Each number is 500 + 40 x the weight over its row's rms, rounded and kept within 0 to 999. Layers, rows and columns count from 0. Numbers have three digits each. The size before them is the row's rms in percent of the matrix's.

# up: layer 5 MLP up, 2048x512, rms 0.041, rows 1685-1709, columns 0-127
# down: layer 5 MLP down (transposed), 2048x512, rms 0.041, rows 1685-1708, columns 0-127
up1685 096:501496469466507472527462487552484510488485490486480509434548487500475495521405490501521485520413428520506466481494487590523508479503516516501478483552542446531488488542563521506439454517480517520547481458565496511515476517526519523538567524498488494475508556572487586486490485543464452424545511494533523499403499523523520503495549516561535567477522483515575566521455501587565462563512
down1685 099:499482427449453543475534492457437470512531512500530483517470456546569474517445491485568491494457534565492465514453517524476492490544483481459470551433493533503580455481449437477506620533563504507467509522492499505473488523513527547454524517497525528491529538465444445576453534538498511513569496505479520556551489476462490526518462480524559490481493498525524522486528420566453590541472
up1686 100:424474471505482543463514527550536472508473519495486444490533540494467499573555496539402535458481499541453508543482552489484486490564538549528607500532450483450431547523540575501473552511558467464427457448365440491508549522527471504484494522510504554494533433470463565551459530531499442489464458519483491442407504513534537503466507419470538530470444501482455502543505501474489548527524
down1686 099:465498460476484457583490441437518427482497575541558457401538571454464432442480500515432508555535583472446524515509534537519489483443473518517481523421560449470491519442560502569438504509507495461523545510494512500513475550633501475482524538494526511509476520532496481545460511520503528533464475463504456521551547446486496503475507505535480541472530520508576521527535466498548466473515
up1687 095:516516505488495501506467583489462529470546522494489481475486534513539502524495470554453568504427498448509535510529482537484527504473454525511486487500476442606525519577579486514538418452409430485533440471481549559506511550431421453546505464415526598551447473499519489501568537530530493497446542580544524478525514526501488539476518515506454468474487567445535437527530532550518560473527
down1687 099:554544513511545542515512523508449511458479530476505484384478420522514507451512450525478528571540536477493532465509531447492463559485561416557527518490486547460448499490424505589542511476552418531418496558436545499443534535491554551508537510509484554559494545481572556484515484607524503521486537472521535490494500482519520460549502533534446540510521546490538517534512424465535463585589
up1688 102:539451527548490440462451512555472521559433519473480508441508509431525511469550484526493478552488453488502480543476515490538516506502574507494531519514476531494415474500499525455515556474529498558449454540444519466537542522507555480510451562505527518511484541542495426475358498468515495443419517498560513474453530461492477486515519449498462474552524483488537539557549475461563505490499
down1688 104:499468537515510533519517571467517485456464509436507473532460559445405495502468561560517546518465477528559440538510556483449445563513460483540436565532588454515510464405507489397581575551508446505525563493478485492580524440519459484570484485512521515507463550531426499523537444501428492465531506491545574527549486520514502494522480484498466494475546441536528432505496488475509485512506
up1689 097:497556451505515538457533458477493455406469517538557452506470497567510495484493520522535535513470429532630492474472518517533509502468494502514440575576504533439522460506468543474460433502526558393408488578463488522501549471519496492480517630454476511570491570551526490488553500423538534505522504548544487525531558559469476475431529440514534537478523516515511454528541473485504500515520
down1689 103:470499497520465455491466482439499449512495554532498516494508553499503446584568504537555523507552581513531505493536524493512521543488478600483527519521573521491442498543439493533495505506462537459512553500502488539593492457519511557561534404428477479517552499476556477517600530477485521534442516567463497512414445485477468457513590522510621549458527521516459452510493560488513515532546
up1690 101:468485455475515398517472521531484468470452514504501518486487429497441548514478560553521459582466476512458444440502479430472457468524432520522534498595527433597553508529492535451541522547504483571493543542505426481558525481464442556495492496454546516554469494513481522437481495494484539475548469489559549472575450501453505547466486532477513475529498522467509578526498508509563428514497
down1690 103:522530491449496509479549565547552457530522547551530489510417515510513538485518505496550572490591545476517436492505465492512491506562502531488521496491541513508583456531483491494524526526554547516509467511528484469499520547517547494532514461527513554529510493525447451483530513506536509431510506461512495489503439550471483522570512501489504518560510516584458534527510549597547532490471
up1691 101:501485476462479552503510614578495479471550484492510507528509579470453489453496472509469499445470477426565441494479529520482496540457500468467427409512475498555542504541523487552531583502505400498542553469525491511462525504526508533500504527534538515457479490565576526461471420455519444431517497484484435449510499573489505458535546453500488488459622451503483488527502472438545557493454
down1691 105:438571491508558523524549537549457537536507494482492542438512569507408518504481514474537567455501519536439517589520474485492506608507502532532488512462435563581539508468546521470508522546501486486518435494490518444528551489503496505489559488567475506561526449463493541501454451495503501528411543521482467588440550464469466535476526551514480516579532470458532513542428475533518466480424
up1692 109:475562513432524425472473535513478500482492506516524522514382462477546483586516465423456515506499512459437494467558549453503508525492440550482553479484540373456510524506510443503441505466519603450526561466482463473489512544534519513486482485473468512503398521493527502519442543512482522479475457558533434471504525465469509512526499464513449490541471524441477504438506498531479521493541
down1692 102:428499497508588506436540530479404491503569511461573517428521541512455428552539523495564535534493497421502487552515519498521537500491534535619490488550481380477486492484443492521482505498538524514505475437478533562500530466523524373473502421523603522488515549467477517467526540505458511509570548507535478513488513494482511511556532496536499446580492492505506509511487521510514520520490
up1693 102:504487539546482500448520453477511433507501457490459479515454520490505457531523515497494489518500448461509521484561566506519467435457433487497454521468533475489592540506460518546533492523593418427499515506592522501496468499535468526463495543553488550456499455568529472571553464537470533456531448470509548541488551497507495486455554553472549488450498469496490473539559535507479508524506
down1693 106:496452525488461491526506477510485457499472522460513579487482554470420496508495580548477473528502457519524479442615519452421468578487545508501547553514465502585510501463480468507533461467559517505468430480595634542500489490527454505522487464516612458534458455477459469570533522418544513449587546515441423502420513478543493487563538448503561552464467512455498522522502508463508562516473
up1694 098:469481497502459532478400440563480451539596546521475526489472454465487458465560446503505448542450486465582512480510534486445481541477461502538455551471530533448529496447568467472414424516528529500461462522444509545508527511539457544489494545588520488470496507490507494560528446549512518448528477542559603518542484532417508506506512466528510531504548537429495510513525475504477491465481
down1694 100:476566437502480472494524480524544473544533521435481478537446524490462443449466447563500530516509501593496512564495499492485462539498460512456507466455526569587538516472541503546450470573439574499515590505476512499500478441480478444538506599611435496563521542547492533545599567497452489529497570453502503495519524470486471489483513532457509477467527525449514476584493437517441426438617
up1695 102:492413450566483518512533563513501494477506485510531450584515505557532477514495550482510510480521525501516470481492490567549477470565447433529438490503512525522496566475513504520475448495506473494495493537454422544566481503443565452502481536498542501529489492445455585493514542492544558510491537491512445449480500443551501456537447518482523425525549441468474558443461496577494503477542
down1695 103:542530490562516444510532505538500521490486492442586479482485535476569470525483526524518489541542565523502502451537468562495591517509533516464515503480523493485417499480438455454546554505495516465600547469483481527487566505627533521504536459576593482475495475512527478415475533454585551514537422529518480533486490395518482579462553502534519437506470475563557482500543509562497539454439
up1696 102:578483491498509498467488464476482525448510504531508514532578491545471535461460505529471431522436507524463438443517559469491505464530487466493539470493497496458458426501470520424454455464477412558494544524525478494526485486466512469509458487538553498511452515484523540480549480552497429517502424426538513486586532476502531590476452488431538562547494514557452490441457468521462487469472
down1696 096:556542512462532456489439565472553484499461474510541501462449474558568521512517493576592529480548508552504543522416455470476481581484530511464492549506411519502536594557405496577416516508498559508473502523473498538564559539483531556491507471492521493501538545597501531460423500547430555572517494496552585523437488491477531400533494474526557513476508487498464575462482536478538575490446
up1697 094:460490449533463487522550472534504538544436489509535473541484483479512551432502511570472433450505503498501468504492416529527526474533455493509502548529527497506494488577508541514445524466490471481489497462582475493472583547493424503528537436560441521494444490517449467475567520434551511574461533568528493476470553494458499467499432556531432598477459526498475553394438514511455523445468
down1697 096:563484589530459566559488496487503501493509462498502525518507545537511482453509541486532496552504545508499490512485517485537507476491544475499493569502429446492498559482551461445541488486516519477567505505503561489481509470516532521451444541543542527555503504493479551530491513540514513456476476464469426459492539572418530618461494546547538500519538506460543506523543483557489510515541
up1698 119:518515435430499492519568489513549443569431537545478466481542532476507543492461476495411489479478499511516510425478518537526456511598523462534486509522500472502491485543468528477475514428531490483508521503564500549495483513517492588452546497487559546412445387430445446547429445546518507487518508496497508405481482525554470429453494470485485484490473521516486479438529547516569454516487
down1698 105:474547521545503616504522550507533488469461502473419463494528494530443533488572463476512529437520466486518479503555538448528463481553491570501465592488472557507532503512508458428567434477520507444504525513543498487511488429512549507501533537497495570472451441553472424504515503457481515485537398582468518476495520530506497524522575473449501412533509497467549522495540540558530533471501
up1699 106:586501478483539452527572483468550521461469514505503503521559497464461529465502459473450465511510478465549437524559415538532518541509491494548492519508490497498452528528573610460439512487436505525521554495548550500542555542460478500443518504538490518584529456519569514460539541441524518488545414548546509487510513500491455492452526543503452472408510495485564470515549417451531443517482
down1699 103:505406496544462509479509465504529519605493550495449547486585528480439497499535570542493504541474491522559449622506453529450493517485533487454488497501522416469492595479436490519493470453524535482509492513539467552520455568483435492509522490447474474522513460579463518508516558471469490426452420450482503537498598478487516514566506545535509430468459529588441546524470458519507532551504
up1700 100:499497525478564457506584402511529549488486469494477438426468475524476531447462531475432481459570484484571421495514525513516475512536567508499504465599474497581544424512544478578556442468457504513547517521498477487506557579453556550550490461482505509509509534424539436471484541502542530490499483489568528470460508508504553439484501545542498502512506484503474506561562534528533519502515
down1700 099:499557527580523432537533508488444425502498482519410537587476370556462534554590454496448455544552468494540492507475442438477479512509557534512430512504567496460483511480515490544561502511567555490447508489515517502450521531466424506478510447514544512481460468512472528512503447468455526446562587522398422420496497524494484561547459434493504487492505517478404485480503432488565540459447
up1701 095:462495488477492518513499484462494482449550551532610548500546558461528542454508548494507444521520470553511457433506547506449475475443519525501543461555537484542567512462437500527503612542487515522545504480496596431497529435520511573493510435471460521547508462442592508566469510536438456454546553517517496537430513509473514460471504550532505399498473503479508467484533464547473459533527
down1701 100:529506445540559467487490475438487457474508550503455487483497456440437480549504527479534499438492460545486492509538492478509488429453490501496491492522524524469532419531536470440565555449547491499469494432492518514437531508575538520490513532555493440592592496508497456516422477463449473582598520482519518511452573505527488499456462478551511513546481505530553424472518488502534533470508
up1702 094:463509476447509475498560469519486508487475481471435489472558529528498555533528488445502476438469501508491550396420466440529467533480605523494535528581575549506508521509488504430442478478445528466460566558520486529473491515524480551471467473586481459518493581562509463538569555542513479470477466439468411521507525461473515428463492522557515442546492476487488529495531458466467473489535
down1702 099:499495471445528515478485556431527481519491510542532498497521548462530469508454538466481512439511517502466502444493504521590483561479487564437531465474506455551535511502437491523575526522495471483474517578512490485440532530548538462457590502488506547490497555515497491484477406561468517536610527553487546510542442529538553510496493490485512504525505506490494546524485465526523531478553
up1703 105:452488453477550503490566495456499590469418453561492444546535487522523545511536472489485469535457511555444514494453506466518402537535537584466506535464451568461478490525509493542487512574503498499506525537467577504519481497524602539432499563570503531475535446474532512453421484534544478518466530581510470540495486518447597572560532581444507477456509570454602481508493449508449441472558
down1703 091:494515532484522494468525509518533465484493509527509513504558495598536524474550506521485474548462460525464520453469518520523509511472487484518577541470587518553568533448520427501502461494507543508508471533456457475551440516506496574486544540516534448491547515484489496467478527449549502505480507530508492468512422515528566545430537454439531414513474567477550524478543479462511562491450
up1704 100:560440497470493530523488527409588540484486494510468451520476478442516525505486480464432483474569492440480505469435580551460504465531500447471538522579469516489442470558467554489537467475505546463483501492460583473529506442439522538512517502502553512515473478541450485503508439530490540560486520472488502524514518435518506504473530544439504451472510488558494553538482412595500507528436
down1704 108:477456595446436509497561512577507513448521493497464510509485552567516491487524510446500510466504532526513433482535535510481488481531500463497460400489495470448554471488549588466501528510506503423514506482501489474556486459508514505438485481475542531473531571505506498547470509498513455472569570588514499465468544537511450482530522515555525491469521522572504484407486450545497541539506
up1705 095:528511468445532538559485443511505559481543570537530544465545472444552498556534514508498446502556503494522506547526545471603544530539529540465487407476485531495443511508502506532499562552465534559497454551503460595490557450530527545507475452435503488442455455459553443501497524528527493515505450472502497448505470567459414460510503554533587456563424477549518525453479530511506550454534
down1705 102:510485460522534534515562545534533544478500516450421466422521528468493434549494525435491439518515539534561504494516468491519556510512495455551456412456540553561503552483478497496453502518530513467577542463562507534429555495550485505485512493568500627485455499462504508468523576495467509512509494478464501430466497453510514510484509586495584517501493483562516521516506451470442492483506
up1706 098:475523491459532508462460414473481548489460473486509522499434480555519500527531591463514483446556479547440439451545500456434475501513423511512448528495438510498477511472451471529520535535511493537465472433493536510510486493562478539498486561488502489514516498488477471508557464537450467509501538538502457452492559464413496538471520581554466478543426494433534497514503504510507516554595
down1706 097:464447500508442450549507467495511488444486534500597502487547579541490446535480508453487486531547536497508434497577515500541463580491509528432555558514488586466529492512503492534429567471511522531503508528530484551452498482483428440496481567550482485512523547489498493439436476490502549450484462477495467530539459456563475442560508468508507530449529461524534456569596514505545482507495
up1707 104:444449467545426463522542515466584507490467519411473534436423501541526454458536517510484467462495494459556475497485458496560474504523522488512481450474544498496483482453428526516530479479512500543588428465490543526507511464515496574434440560499543469465502574547429569602473496533516429495438537507526488526543563496412551487603491423514462510474388444560464453514472453491552454495499
down1707 107:463475513501416476586515510495562512492500513476450556521479452507467500509430537457489488483521494503502441485542480476453458455508564519484577581462549440449498557463505493479510522526507437570448510352482581490485493493482491574606414553472515459514557515456490425524492488515516531539519489534479478461523396493445476450541465498537497549542511484462526468503489590504528472460477
up1708 099:383481472510467568516499480534548521541519494540576472534439497485550496549504507450525522447499471536477495492503470533596417468533512478474422516516533494471490498435534461500477524490553501504482523458507495476510527556454487522453545440511580465567539526536483486465486491508543506498448503499535510509532571476560457456478501472459556568471469528500474416467631450478575523408465
down1708 086:554496504477509509527534520515511500525537423470573566436576498499520513443491515440530472486533498479513505538428492480468473549540494475552467530450463542468461507507505521533487548517503498527463474458438430471463544506524541558536615544556471549480471459426449554403498479514470484483482528445534421536557490539535545444478525473516534494494537494532439455516485575517509516522512
up1709 100:487483458449512504513494488452484448546426498533510511495461528429481451463541459450543517459524433442552532485531517496535571495421442509474525448523550456431501525550441470489522483582476486496528571534460462473524474411460523438530485495458482508589520526501480426558460531477477503450457443532448423490534522479563567467467530567539564510523560481470528527447591575546453495522494